{"head_dim": 32, "norm": "rmsnorm", "tie_embeddings": true}
Each number is 128 + 32 x the weight over its row's rms, rounded and kept within 0 to 255. Layers, rows and columns count from 0. The size above them is the row's rms in percent of the matrix's.

# layer 8 attention value, 96x96, rms 0.0802, rows 2-31, columns 0-95
size [116 117 115 122 116 118 111 118 133 122 123 111 107 118 108 116 120 118 123 122 117 103 118 117 117 117 107 103 102 116]
[[146  92  62 140 135  75 150 105 130 197 161 111 134 162 120 192  71 115 153 182  89 120 131 163 120  95 128 139 126 151 172 163 115 100 138 181  96 154  73 118 149 137 131 188 151 183 100 183 102 120 148 188 104  92 133 127 119 126 104 140 125 136 122  99 122 162 171 101 167 178 170 115  71 138 148 155 124 114  69 134 156  90 154 140 139  84 146 150  75 145  90  75  94 130  96 108]
 [142 142 157 109 135 129 108 107 126 165 102 192  81 128 134 111 127 111 146 143 104 144 125 127 107 156 125 161 128 182 177 139 101  94 118 140 161 100  54 117 125 134 160 116  80 152  75 122 136 144 121  86 219 186  98 124 117 178  89 135 152 121 149 147 150 154 144 100 124 207 206 158 159 171 151 130 120 205 125 142 129 137  93 115 145 131  94 136 178 147 167 167 109 181 159  76]
 [128 124 184 110 134 153 149  96 148  98  94 109 116  59 200 150 135 148 134  79 137 126 123 128 110 168 164  66 120 135  76 193 140  95  90 108 132 140 117 161 155 144 150 115 107 146 135  89 139 125  79  76 126 144 115  58 150 123 131 154 139 173  82 150 150 174  88 216 129 181 149 155 161 181 133 125  54 115 133 122 120 125 161 101 103 189 136 106 176 130 149 114 112 114 159 107]
 [124 113 107 148 144 114 177 218 131 223 144 185 125 151 138 159 196  87  89 118  68 117 126 142 124 106  84 125 113 104 142 114 127 103 118 184  79 118 103 140 146 156 175 168  90 143  97 116  77 126 141 132 164  95 132 104 170 135  99 101 152 193  73 132  97 125 171 141 123 184 130 150  95 166 135 124 128 183 130 151 138 109 109 108  92 102 105 186  91 142 149 157 142 168 137 132]
 [131 164 145 123  84 157 142 113 150 157 128  35 150 101  99 175 127 135 119  67  67 161  84 110 151 151 128 141 121  67 141 158 113  67 135  99 106 140 121 125  54 133 106 150 162 164  95 124 120 184 150 177 153 136 113  95 116  45 146 128 151 173 143  98  92  78 124 139 112 200 152 131 130 126 140 113 139  93  88 163 129 112 201 143 154 143 137 136 137 190 120 110 117 107 138 165]
 [106 132  76 171  99 142 156 131  65 109 106 146 160 118 118 122  88  89 130 138 114 119 107 127 113 122 133 128 158 192 121 154 152 168 125 108 139 190 100 158  69  95 136 143  90 164 127 140 148 123 116 111  92 112 125 100 106 144 123 122  98 128 107  80 168 153  78 132  88 185 140  97  99 154 144 129 169 109 130 127 190  74 219 151 127 122 222 117 170 194 142  81 140 112 178  97]
 [107  99 119  87 119 116 181 190 103 199 121 148 176 105 150 144 120 144  84 170 171  94 165 104  66 105 132 128  83 119 147  96 121 145 160 140 158 180 168 124 159 144 146 143 140  78 158 125 102 171 146 131 104 110  89 197  99 141  74 115 137  86 106 132 112 128 120  85  65 131 108  83  88 108  74  83 144 172 168  87 139  86 119  97  93  85  89 163 136 108 127 156 173 148 113 126]
 [154 163 141  85 133 148 112  48  98 128  78  76 141 182 150  95 140 128 140 146 185 173 132 132 134 157 150 142 103 152  99 112 112 139 175 101 122 149 119 132  65  85 109 179 121 115  65 147 213 155 181 144 106 189 167  99 124 113 138 179 105 139 125 119 157 168 100 109  67 126 117  99 155 129  73  94 139  94  94 127 111 103 107 109 146 139 167  90 150 147 144  66 169 146 123 113]
 [102 153 116  80 114 184 107 147 134  70  62  52 142 142 165 165 146 117 153 150 140 125  84 111 139 159 134 102 111 155 111 160 165 149 115 136 133 130 139 128 156 107 150 142 155  89 126 130 114 176 138 171 158 168 123 110 132  70 185 146 118 100  53 126 159 155  59 176 113  91  82 115 166 154 132 100  62 159  94 131 180 103 187 162 128 182 141  84 124 143 147  91 138 107 108  99]
 [159 178  97  81 181 128 105  90 154  96 120 153 140 148 100 125 174 138 179 142 162 175  91 115 143 145 144 118 145 107 115 154 139 190 132 168 123 117  36  90 102  92  81 122  89 163 106 151 160 145 160 187 155 166 125 107 178 123 111 190 150 129 140  82 139 199 129 117 135 147 162 151 176  73  82  87 133 135 111 134 124 131  36 131 140 125 133  90 134 142 163 121 135 128 111 104]
 [102 111  74  90 138 107 171 100  99 155 132 167 139 159 113 135 116 124 198 238 130 103 154 124 171 110 148 141 142 162 100 144 112 126  71 131 187 107 127 148 127 120 138 120 119 131  93 187 168  93 140 145 123 169 146 127  42 150 128 166 161  54 160 121 166  61 155 153 152 146 160 141 151  83 150 137 105 188 125 100 130 138 119 159 125 104 108 112 103 156 112 139 109  62 126 136]
 [108 123 112 108 120 144 180 142 128 213 155 152  87 123  96 166  87 150 167 123 125 141 149 123 136  85 145 167 126 156 153 106  96  79 144 125 136  98 153 182 171 137 135 156 157  64 123 189 130 189 165 119 110  82 166 118 132 141 119 138  94  88 150 104 152 152 190 144  93 153  75  88 117 134 150 187  88 171  74 108 131  66 121  98 168 110 158  97  84  99  79 100 153 131 153 133]
 [125  85 125 150  98 117 132 143 133 166 125 130 113 121 122 115 138 124 134 194 114  62 168 118 125 153  83 186 105 150 131 171  95 151  63 163 103  95 115 130 155 180 131 130  74 118 126 166  81  82  90 186 153  86  83 167 135 204 114  69 167  70  90 110 137 141 167 138 142  80 135 130  70 109 130 133 103 166 199  85 153 143 109 148 106  93 135 179  98 104 112 126 132 141 123 139]
 [119 148 127 116 146 101 136 140 135 162 142 105  83 167  73 156  98 122 123  95 111 123 125  90 115 179  90 129  97  93 144 106 142 219 137 142 138  92  94 140 136 161 118 101  70 143 143 171 122 152 142 102 134  50  91 159 176  72 138 125 190 119 115 132 172 190  75 155 122 170 119 149 189 139 165 103 101 116 150 100 133  85 139 208 121 157 158  70 140 134 114 110 127 113  83  91]
 [189 134 209 169 155  88  92  99 117 131 118 172 113 190  86  98 125 152 103 180 183 128 132 132 141 114 125 196 132 100 164 134 102 174 151 116 167 144 184  79 155 105 141 153 124 110 146 151 202 124 123 167 132 121 107 141 164 108 160 172 168  94  84 138 105 146 119 142 148  86  83 113 130  87 118  66 145 118 159 152 135 157 143 149  93  95 102  88 120 129 165  99 119 122  60  89]
 [146 155  84 155 128 113 122 112 136  91 144 141 104  83 159 146 169 163 132  96  79  93 135 137 102 143 131 190 128 132 176 203 144 103  92 161 141 137 106 121 116 194 114  89 105 124 114 110 120 119 158 148 169 147 147 130 101 153  27  84 112 170 188 135  63 132 157 153 171 116 128 119 121 153 146 205 155  80 144 188  93 146 119  73 153 108 106 161 145 144 118 140 113 149 127 187]
 [101  94 162 126 130  83 165 131  99 145 131 180  61 156  95 166 126  93 103  98  94 156 176 127 111 112 125 111 138 116 111 119 158  44 166 110 106  89 190 145 157 138 168 141 132 149 144 192 130 160 136 146  82 101 145 114  99  94  77  91  97 145 181 141 108  75 162 155 148 195 134 136 118 176 160 167 201  97 113 151 153  70 153  86 144 139 107 138  89 129 117  98 112  97 116 131]
 [128 127 123 159 122 170 106 113 126 131 187 165 139 110  48  96 141 132 170 161 156  92 120 104 141 105 153  76  84  80 120 139 141 126 132  85 174 179  97  87  90 161 121 116 101 111 152  71 153  99 120 110  68 110  91 140  73  95 173 147  99 102 146 145 162 124 148  96  81 153 131 106 156  81 116  75  87 151 140  38 126 151 135 130 181  84 160 118 185 107 146 132 101 158 149 113]
 [119 133 122 154 123 126 146 190  86 148 126 123 129 143  85  90 190 115 161 128 114 142 150 146  56 146 136  94 111  75 120  86 107 132 107 135 127 129 144 143 182 182 182 150 177  96 162 115 163 122 114  90 123 128 147 159 130 122 117 161 152 107 114 148 142  36 133 129 134 128  82 100 124 135 148 136 125  94 186  13 113 190 164  94 157 127 152 158 105  81 102  94 144 129 186 141]
 [116 139 182  81 140 105 134  86  86 132 149 123 114 164 102 161 102 113 159 124 144 106  97  87 146 134 158 122 114 134  71 128 173 138 176  66 127 145  84 117 101  97 139 195  86 136 125 129  86 150 184  96 147 175 150  98 122  89 143  97 102 129 166 132 208 147  99 135 114 162 110 134 140 108  56  63 169 134  98 148 110  71  36 133 160 128 147 131 138  99 177 142 135 137 112  93]
 [109 153 118 115  89 142 167  71  68 148 150 108 132 115 139 124 193 173 142 131 103  91 132  96 159  87 138 140 129 109 116 146  96 198 131  77 179 125 148 125  93  90 153 149 119 152  94 154 174 136 132 148 105 161 136 176 140 161 156 197  95 178 190  91 154 135 147 149  83  92  89 130 103 124 115  75 147 145  97 168 132  42 121 120 142 146 156  96 137 155 134 102 134 123  41 115]
 [111 153 181 111 131 127  71 130 120 105 118 166 206  96 143 139 142 132 120 148 160  98  59  97 117 110 132 116  80  96 146  72 195 166  95 121 136 134 162 134 100 114 105 195 121 102 145 127 105 191  67  83 114 100 119 150 128 152 124 127 124 114 125 144 164  65  82 163 111 119 119 169 152 151  60 184 184 137 107 195 169 144 114 183 144 124 137 169 132 123 121  95 112 138 153 143]
 [117 144 106 171 139 211 157 143 113 145 146  79 171  94 103  97 128 108 101 134 147 114 116  91 142  73 137  95  77 127 111 135  64  88 188 130 139  97 152  92  78 128 101 143 115 111 130 109  73 157 154 139  84 130 128  93 144 110 171  56 123 136 139 112 140  74 157 178 112 150 139 118  88 196 107  57 185 119 127 130 152 100 103 137 115 110  71 149  86 177  97  85 141 110 115 109]
 [101 150 102 103 137 140 134 131  65 160 124 166 152 113  43 164  90 148 143 143 120 152 115 157 126 127 142 168  96  83 103 148 107 169  82 117 185 130 119 154 160 126 143 149 174  55  82 173 151 188 167 171 139 136 114 104 126 138 145 132 162 124 105 138 108 144 125 183 113 156 101 101 123 166 123 131 188  79  55  95 161  80 155 180 131 131 138  92 121 190  99 103 139  91 167  98]
 [127 126 126 109 146  95 121 140 126 150 159 116  46 156 133 139  97 145  74 168 113 169 156 128  96 143 140 142 105 103 142  80 137 138  89 172 135  57 137 101 197 114 139 161 220 122 179 106 161 133 117  82 167 169 147 165 136 149  64 190 119  83 128 103 143 120 141 138  65 123  69 119 157 128  73 162 140 139  86 120 121 152 107 100  86 123 150 156  61 108 140 120 122 159 110 134]
 [138 138 135 104 126 132  82 180 111 146 175  93 181 146 160  71  97 136  61  64 147 168 103 178 133 110 118 152 134  53 143  99  94 119 113  93 105 124 219 164 140 122 156 198 168 128 128 103 161 112 130 101  55  95 153 131 115  96 166  99 113 151 165 108 107 120 132 110 174  84 103 199 135 170 110 148 110 111 115 145 113 146 155 104 143 121 137 173 114 104 112  95 160 150 154 128]
 [111 159 180  64  99 137 148 118 114  59 122  88 128 124 201 194 105 143  89  71 204 157  95 110 157 145 133 138 117  88 158 173 168 160 104 124 129 103 188  87 183 120 137 121 172 123 154 140 106 138 120  50 122 157 127 144 108 146  95  88 111 144 105 133 139 130 108 167 119  97 106 135 112 184  83 159 131 115 112 139 131 115 131 122  79 128 107  97 143  98 166 101 191 157  80 155]
 [141 139 126 174 180 121 115 122 198 186  98 126  58 188  39 155  99 149 136 158 123 111 132 149 101 127 130 192 121 140 107 105  91  92 170 180 128 118 107 103 136 145  83 143 139 150  79 112 136 140 134 219 149  80 154 127 203  96 110 113 151  80 114 137 113 151  93 116 172 111 126 135 111 137 157 170 114 124 126 193 132 133 116 138 106  79 132  98  93 137 131 117 119  67 125 142]
 [170 145 148  93 166 130 128 135 114  63 110 117  76 136 136 105 112 168 143 111 224 152 136  92 119 155  88 141  93 103 106 121 124 108 199 125 166  60 145 110 158 106 198  93 140 153 120 111 128 118 203 113 134 179 131 146 148 110 147 135  74 127 118  68 123 147 173 142  30 153 103 101  97 127 127 117 142 107  87  87  70 142  92 110 107 124  99 120 137 147 107 138 119 162 129  97]
 [170 147 147 211 142 137 130 111 130 140 185 126 141 100 134 124 102 135 177  43 100  61 127 116 160 109 102  81 161 133 126  99 198  80 100 105  79 136  49 167 106 127 104  92 118 134 111 147  98  55 165 159 130 133 149  99 185 134 124  99 148 116 143 176 143 124 129  92 154 149  95 122 108 117 176 103 136  57 138 131 145 119  99 136 149 131 109 176 176  96 114 142 119 164 160 131]]
# layer 8 attention output (transposed), 96x96, rms 0.165, rows 2-31, columns 0-95
size [122 121 116 114 127 123 117 124 128 134 133 119 110 134 100 114 127 125 131 134 120 106 113 122 137 124 112 111 116 121]
[[138 150  79 139 123 131 126 176 125 107 179 145 104 134 100 141  56 123 171 153 127  75 144 118 135 123  66 139  94 159 198 137  97 108 102 115  75 204 107 212 149 128 123 163 110 133 129 128 148 149 152 143 146 123 163 179 157 140 121  82 151 120 117 176  74 127  68  97 130 134 142 137  91 103 169 105 160 124 109 104  98  92 106 142  97 144  81 164 124  91  77 163  62 149 175 138]
 [107 103 134 114 132 158 120 175 155 164  98 122 143 130 123 118 134 112 147 146 125 123 124 107 139  91 175  93 137 154 131 171 105  84  68 135 141 161 103  68 131 111 193 115 101 158 109  94 128 124 192 173 143 117 135  68 150 198  60  91 196 109 141 133 108  86 127 155 158 112 110 180 209 132  81 119 150 109  85  98 124 186 146 129 172 165 128 169 162 104 154 184  95 128 148 145]
 [153  80 156 120  79 132  82  99  70 143 108  77 158 111 214 111 129  89 161 108 129 136 157 111 210 141 140 155 141 167  74 108  93 120 188 124 157 177  93 100 117 172 103  69 160 141 160 146 136  83  69 162  96 123 108 130 131 181 138 145 117 148 133  88  98 148 115 171 133 114  69 121 127 114  72 168 165  85 114 113 107 172 134 103 169 111 145 114 119 148 147 144 166 131 110 146]
 [ 99 106 143 128 131 146 125 152  89 166 165 159 106 164 102  90 127 116 118 119 115  66 119 110 147 153 108  98  94  75 110 156  93 104 113 190  85 105 151 119 152  77 118 112 139 129 154 186 136 149 141 139 172  85 111 113 160 146  53 117 164 155 155 139  38 103  85 122 101 106  91 189 125 124 148  80 132 120  99 159  92 146 134 124 133 123  68 188 168 116  76 149  78 157 157 188]
 [186 118 172 105  72 189 112 157 141 111 155 158 141 132  98 130 165  98 163  90 157 186 131 188 155 182  99 130  84  97 107  91 100 120 199 118  89 157  21  99 177 181 101 144 134 129 120 144 137 141 111 147 134 174 191 158  90 110 124  99 135 155 151  92 113 115 112 133 118 148  90 143  76  75 144 155 130 159 139 150 129 106  97  92 143 126 129 137 134 106 132 112 141 126 173 174]
 [160  87 142 139 186 128 123 148 138 118 108 143 114  94  85  99  70 134 175  77 122 157 156  99 112 148 132 193 113 211 144  93 131 143 139  94 117 207  61 160 124 117 119 155 153 107 120 143 132  59 113 137 147 176  84 154 123 159 129 106 116 142 139 112 101 123 106 144  93 192 118 123 114 203 152 135 156  72 162 121 160 146  91  98 107 156 138 166 115 203 182 131 124 118 130 111]
 [140 147 134 111 148  52 152 120 155 187  96 190 132 162  68 157 141 205 120 164 102  44 117 168 111 116 175  98 111  64 163 128 111 138 138 124 111 113 215 122 119 116 139 144 104 106 129 162 143 116 119  72 129 110 104 164 136  99  89 206 125 124 132 132 121 122 118 161 110  86 114 118  92 194 168  75 128 102 121  87 130 134  93 126 103 135 118 177 127 142 120 104 126 179 124 130]
 [168 139 159 176  81 151  82 122 175 128  95 146 117 107 133 140 144 114 127 132 163 188  87 168 122 117 136  91 130 119 110 103 162 179 119  97 155 194  95 170  70 101 152 202 130 102  99 107 160 102 120  92 110 158 171 104 118 118 151  84  66 103 127 110 156 161 132 168 150 136 134 120 145  87 118 158 182  96 180 100  82 116  91 109  90 202 163 110 128 151 185  90 129 103 147 153]
 [133 119 119 114 108 122 102 108 107  87 101  85 174  87 181 129 129  95 167 126 157 178 101 150 141 170 134 155 137  89  88 118 176 144 171  97 131 177 167 162 101 134 112  87 115 116 134 141 116 135  72 156  94 175 164 140  90 110 127  98  66 117  92  66 115 164 149 167 105 146 102 131  98  99  87 140 162  98 116  73 171 107  64 118 106 177 143 100 118 215 135 115 195 100 130 146]
 [ 70 123  69 153 161 186 114 131 172  90 109 131  93  93 161 142 143 113 175 178 174 164 110 139 134 101 113  88 137  77 132 121 192 113 120 105 150 151  61 157  82 125 170 127 105 114  91  86 155 129 184 112 106 123 135 118 155 132 105  83  99 120 162 110 134 147 114 111 133 123 137 211 178  64  93 116 158  81 158 130 128 124 143 112 132 182 186  49 122 141 109 114 134 136 122 162]
 [126 162 119  87 175  68 121 112 155 146 128 100 141 135 119 133  95 119 118 184 110 131 146 136 147 113  84 177  95 159 107 171 155 100 172 109 171 163 126 182 124 141 165 144 131  96  97  50 112 129 174 150 168 121 131  79 106 154 134 105 185  67 136 160 136 115 144  99 165 166 194 128 146 171 135 149 100 121  93  53 145 105 122 129  61 165 155 110  97 154  87 157 107 143  67  92]
 [139 156 107  93 149  99 112 164 108 177 102 160 117 132  69 136  99 184 104  84 124 110 116 140 168  99 106 101  93 142 155 108  73 137  93 165 186 205 191 129 140 113 111 180 133 137 141 161 111 161 113 149 172 110 145 121 157 100 101 125 139 124 112 185 121 159 143 150 213 111  81  76 136 107 163 141 138 158 116  82 119 148  95 148 100 179 119 138  51 152  79 145  84 151 145 116]
 [108 161  79 117 131  97 120 106 135 140 119 123 139 157  75 149  98 183 111 145 128  74 116  66 146 158 142 138 164 131 146 237 157 110  91 127  76 131 163 187 169 141 100 116  81 148  92 118 112 179 116 151 126  94  98 144 163 126  59 153 189 133  98 144 116 116 112  97 143 101 163 148 131 160 113  82 110 110  77 128 146 117 160 157 104 100 111 197 167 148  64 134 120 153  97 103]
 [ 84 111 112 102 123 170 126 146 100 120  77 106 138 102  96  64 109 107 180  83 140 123 163 122 159 162 126 145  88 144 141 161 170 128 105 137 192 134 131 157 121 122 131 102 129 135 119 210 119 146 111 162  59 136 128 201 105  89  74 122 117 120 121 134 123 130 105 135  99 141  95 161 170 161  86 109 171 120 116 145 159  93 178 180 154 138 177 142  70 143 115  37 135  76 119 166]
 [ 61 127 127 148 145 202 178 147 175 114 124 138 146 113  79 149 128 112 114 186 134 118 122 152 134 105  81  68 194  92 116 181 176 155 105 110 101 116 183 205 109 147 166 116  97 101 109 133 142 127 154  93  83 142 105 145 133 112 140 101 111 102 109 117 204  99  97 115 132 151 156 113 178 129 143 102 159 150 101 116 125  70 150 129  86 141 154  58 151 135 189  91 117 105 122 107]
 [156 130 112 167 124 156 146  98 108  94 184 127 135 164 120 130 116 177 103 148 133  87 128 110 156 113 156  97 148 140 169  90  92 107 151 172  95 159  65  82 182 167 116 170 117 201 137  89 169 190 194 136 143  83 117 146 152 147 124 149 222 138 135 139  87 117 141 121 129  89  88 167 165 131  88 139  91 168 129 160 131 137 125  82 160  67  89 142 147 117 104 176 118 142 135 102]
 [161 130 143 126 120 162 140 120  86 139 149 108 105 142  81  78 110 100  95 115  99  34 164 152 172 117 102 126  87 146 143  90  34 136 127 152 131 180 145  93 194 139 122 176 139 128 194 167 126 113 166 115 180  90  96  90 102  93 171  96 154 102 110 185 140 119  88 147 130 144 120 109 103 143 144 160 116 137 141 140 116 147 103 147 180 138  96 155 133 104 101 127  64 128 188  90]
 [ 74 146  96  81 167 108 146 131 156 166 132 142 115 100 139 121 168 182 171 124 162 150 106 151  32 118 139 137 118 175  97 152 170 152 105 107 174  97  85  82 132 164 157  89 177  73  93  99 101 101  66 123  93 132  76 101 152 123  98 168 107 122 167 147 165 127 109 109 148 139 168  87 125 171 165 155 168 125 116  81 144 108 118 112 118 118 161  91  90  90 155  95 111 148  82 169]
 [ 84 173 143 116  98 101 181 144  56 159 141 111 157 200 150 121 140 148  84 114 128 138  91 141  89 139 135  92 114 122 106 140 114 166 114 147 184 117 117 120 137 101  68 126 198  97 147 111  74 101 100 129 156 118  82  73  86 111 150 183 104  95 143 158 126  86 133 174 131 107  90  93 112 203 178 104 158 129  88 118 123 122 164 150 111  89 127 162 109 106  67  99 131 160  92  87]
 [144 114 134  90 122 112  81 102 124 162 103 136  83  59  98  95 173 128 167 126 131  96 133 123  82  83 191 172 101  95 125 159 123 153 117  94 133 174  81 106 122 100 153 157 115 113 118 114 124 125 116 105 108 145 168  85 135 103 137  85  78  93 149 163 166 189 112 139  83 164 105 112 157 106  87 134 166  78 178 136  94 143  91 139 162 183 164  56 101 147 175 111 116 124 171 193]
 [139 136 161 166 119 139 107  66 145  87  93 169  88 101 129 127 174 140 143 100 109 148 105 146 137  95 153 150 115  96 127 159 141 151 178  97 150 166 116 201 152 120 170 159 181 159 169 139 173 142 144  97  93 185 155 125 148 166 159 122 167 125 199 125 180 140 130 149 176 164 125 113 107  95 138 184 154 109 135 122 132  71 107  86  41 183 175 121 114 134 136 110  71 112 113 136]
 [ 71  68 154 135 193 111 155 123 165 108 124 156 113 148 110 122 161 153 183 109 158 170 169  84  89 126 146 231 104  68 108 138 150 113 158 125  67 102 137  93 157  95 123 139 118 100 153 146 101 143 113 165  97 144 102 109  92 113 159 121 119 131 135 155 147 149 143 189 121 120 145 172 162 107 161 108 121 114 145 138 101 170  46 147 101 103  83  92  93 125 196 120 174 147 145 113]
 [156 140 172 119  98 123 115  84 161 152 147 146 103 117  79 106 162 132 162 105 145 139 135 156  78 152  97 133  97 102 136 151 111 187 154 115 102  87 132 108 174 140 110 130  83 117 154 143 115  94  42  85 127 148 192 121  78 123  83  94 107 174 134 118 140 154 181  86 138 151 144 123  41 109 154 114 157 115  79 162 154 156  70 147 109 153  97 117 154 158 101  90  84 149 150 203]
 [125  84 132 108 117 134 111 131 122 133 102 142 101 125  71 166  65 128 171 108 123 157 111 179 145 133 107 103  76 110 137 152 127 120 188 107 141 173 100 139 160 150 128 155 100 139  97 157 116 116 123 148 137 166 152 134 103 126 163 102  82 132 157 161  98 116 145 138 195 165  69 164 166 166 183 116 181 149 100  81 188  86  74 150  57 173 155  95  83 203 109 106 119 150 149  92]
 [ 94 148  95 131 110 125 167 135 122 134 123 144 118 150 112 120  85 117 107 175 106  72 139 117 124  79 165  59 114  71 128 131  96 155 114 124 144 116 185 137 106  48 125 140 158 175 173  81 106 172 173 135 106 101 130 115 128 133 206 149 123 120  86 161 167  91 111 185 157  75  82 132 175  99 125  96 108  87  59  66  91 119 128 162  95 119  98 144 101 130 109 106 157 150 171 123]
 [152 125 216 171  67 114 106 175 121  79 177 176 134 186 102 119 153 113 115  83 162 188 113 111 122 132 110 136 126  99  80 126  74 173 126 113 106  44 202 139 102 131 119 147 165 110 157 167 135 148 107 119 144 111 169 141 118 116 173 109 121  97 149 138 149 121 135  94 124 140 134  67 140 129 178 145 154 171 164 174 105 158  98  98 113  70  93 148 114 100 114 139 149 117 176 120]
 [173 107 142 173  71 106 118  76 118  79  79 111 144 101 145 108 140 109 145 133 138  81  91 121 185 101 157 168 164  50 163  96  97 167 134 106  76 103 166  54 113 116  98 106 133 155 183 173 163 148 128  99 105 111 162 132 106 128 177 141 128 121  95  94 160 173 154 166 117  85 113 114 145 135  92 106 132 103  98  95  93 155 108 112 154  81 100  83  90 168 154 136 185  91 137 126]
 [ 98 163  51 109 124 201 173 133 134 117 149 126 121 130  84 136  93 138 106 145 112 148 165 145 124 160  48  59 134 122 157 168 158 135 108 155 152 181 168 165 141 119 136 167  85 117  89 132 110 161 149 150 105 137 132 182 131  87  95  71 101 132  59 139  91 106  98  97 124 106 146 147 162  86 107 100  73 154 116 168 117 103 149 130 122 170 118 135 150 163 142 134  77 100 207 118]
 [155 142 150 115  80 156 111 107 130 134  77 111  85  65 153  89 127 168 124 133 172 105  86 185 114 112 145  44 141 122 133 124  90 170  85 126 183  71 142  73 105  93 144 129 121 184 125  99 110 106 168  69 127 151 124 159 130 137 118 109  96 113 120 129 174 169 189 137 167  94 115  83 137 100 117  74 188 132  90 107  93  88 129 138 143 166 178 110 163 114 121  78 150 122 137 160]
 [158 117 104 147 120 126 141 141  66 155 169 135 137 114 147 113 116 150 108 141 145 128 163 112  93 106 134 141 120 195 135 109 128  76 104 159 131 128  33 120 176 110  57  91  92 132 144 147 125 114  96 122 116 104 121 106 193 145 173 139 156 135 166 138  87 117 136  62 102 128 105 139 106  95 132  75 110 185 232 174 128 158 154 134 173 136 169 120 126  49 143 109 160 134 102 157]]
# layer 8 attention query, 96x96, rms 0.0723, rows 32-37, columns 0-95
size [ 70  90  78  72  95  81]
[[129 139 125  92 155  44 117 129 117 105  83 141 176 174 147 177  97 116 154 168 120  90  93 114 142 130 135 137  68  91 160 143 112 215 135 127  91 127 203 144 107 110 116  96 119  86 175  97  61 101 131  94 167 128 135 134 126 179 143 134  65 125 111 113 121 126 104 131  43 124 116 103 121 187  82  99 113 109 155 124 126 188 117 161 145 138 126  87 101 114 146 121 178 108 123  97]
 [128 139 138  99 125 120 135 195 135 109 163 148 108 160 110  94 109 123 124 106 165 153 199 143  69 116  62 165 132 104 112 134 169  97 130 157 154 135 120  52 162 151 118 167 152 130  89 168 169 110 140 124 122 163 130 108 142  71 148 132 134 131  89 104  71 113 166 198 153 161 119  73 134 116 129 182 172 138 176 152  98  94 170 123 156 101 108 128 164 144  69 127  39 132 136 160]
 [156 135 122 124 133 100 107 146 100  85 176 117 108 101 130 134 105 123 181 121 180 121 206 154 120 120  99 156 167 154 143 144 176 123  80 120 142  98 124  53 163 140 110 128 157  97 144 155 158 150  51 171 155 185 171  90  85 111 136 126 120 108  88  89  76  98 131 175 144 104 137 120 131  81 140 178 121 172 151 155 115 107  89 145 134  46 160 118 156 141  58 112 140 140  89  97]
 [107 136 125 128 133 139  88 180 135 154 129 112  15 172 133  86  76 149 184  92 134  47 107 165 130 139 163 162 137 160 174 113 159 109 127 136  95 176 146 109 223 153 112 136 149 158 136 115 130 120  97 158 171 111 147 131  54 142  89 128 114 155 155 175 127 120 147 105 148 104 166 131 108 146 143 132 185 127 136  81 121 125 110 157 131 163 108 161  78 183 112 135 128 159 127 150]
 [117  93 124 147 144  70 162 103 124 138 135 145 116 157 105 153  76 149 151  89 151 140 169 155  92  95 120 143 143 156 124 122 107 117 147 158 139 179 165  77 130 133 114 156 135 134  78 169 143 176 125 181 254 140 155 126 174 154 110 112 101 143  53 127 109  91 171 153 163 109 162 117  84 133 127 134 119 108  91 127 124 143 120 137 172 104 113 178 192 110  66 147  77 158  90 107]
 [109  97 124 129 118 170 133 188  76 109  95 112 156 129 133  92 137  79 175 137 165 173 142 138 126 148  96  64 149 115  81 110 170 123 168 162 147  62  77 138 163 190 208 150  95 133 102 101 134 145 140  81  80 139 146 159 165 122 128 114 136 158 110 166 163  93  78 130 107  97  44 122  74 113 121 129 131 142 146 101 112 121  66 108 167  70 158  92 136 128 119 153 117 114 122 126]]
# layer 8 attention key, 96x96, rms 0.0727, rows 32-37, columns 0-95
size [ 80  90  82  76  91  70]
[[148 152  70 132 146 106 148 123  59 138 130 138  92  94  86 105  94 153 149 153  76  57 108 117 124 198 142  85  83  97 109 127  91 157 163 145 172 108 123 174  84 111 142 103 160 152 121 103 160 126 105 143 102 127 119 110  84  88 159 141 150 113 201 146 131 113 124 115  75 127  90 189 127 169 128  74 108 117  44  80 146 161 165 144 107 147 103 158 103 107 145 144 133  76 118  90]
 [136 124 156 145 117 142 141 161 140 129 132 110 101 139 103  94 201 110 142  64 208 114 163 216 114 125 133 158 194 156 146 105 180 101 134 108  69 208 164 107 130 138 118 150 137 162 130 174 185 139 126 151 145 162 146 147 137 111  68  89 143 164  97 129 155 153  63 141 155  86 110 157 130 109 110 179 195 151 142 125 147 121 101 148 118 182 125 116 157 156 158 112 110 122 112 144]
 [126 118 141 127 108 154 149  87 125 174 116 101  61 188 137  97 102 128 141 137 187 123 200 134  54 101 140 153 147 192 123 141 144 116 141  94 151 189 172  86 130 175 102 136 115 147 112 193 154 114 132 145 154 146 125 198 198 111  94 116 139 192 100 161 157 108  87 134 132 151 141 162  78  60 144 181 165 174 118 134 175 107 120 135 112 157 108 141 135 147 138 122 110 132 102 125]
 [167 119 155  79  65 138 182 196 112 149 126 142 143 129  87 134 202  89 124 130 169 133 156 131 122 106 142 100 130 104 141 119 168 114 130 155 148 134 163  93 170 157 177 170 162 133 131 140 126 113 180 119 127 151 160 183 178 109  56 111 100 147 152 171  84 139 100 187 118 184 140 123 135 141 115 175 153 114  85 206 150  88 114  91 140 136  89 132 140  64  97 135 163 161 114 127]
 [141 137 120  80  81 182 106  99 148  88 187  91 189 144 142  61 122 114 109 140 160 163 161 170 147 155 103 159 116 152  92 163 124 133 137 156 154 169  47  80 110 115  93 166  96 117  91 106 155 126 145 147  27 135 111  97 124  82 194 173 175 130 115 121 154 145  91 145 133 144 117 154 119 110 161  88 145 163 165  87 109 118 154 150 152  92 141 136 165 119 145 101  92 103 147 136]
 [129 114  86 131 206 143 123 157 146 152 130 139 170 170 148 154  74 123 148 120 130 127 124 116  91  95 130 152 159 123 168 120 161  79  68 116 153 134 171 141 163 187 123 111 130  89 140 194 181 159  88 169 170 182  86  87 115  97 148 121 162 141 152 152 121 135 129 169 104 135 186  96 142 111 137 202 110 132 141 145 112 112 196 135 132 130 135 151 101 108 161 114  72 119 156 218]]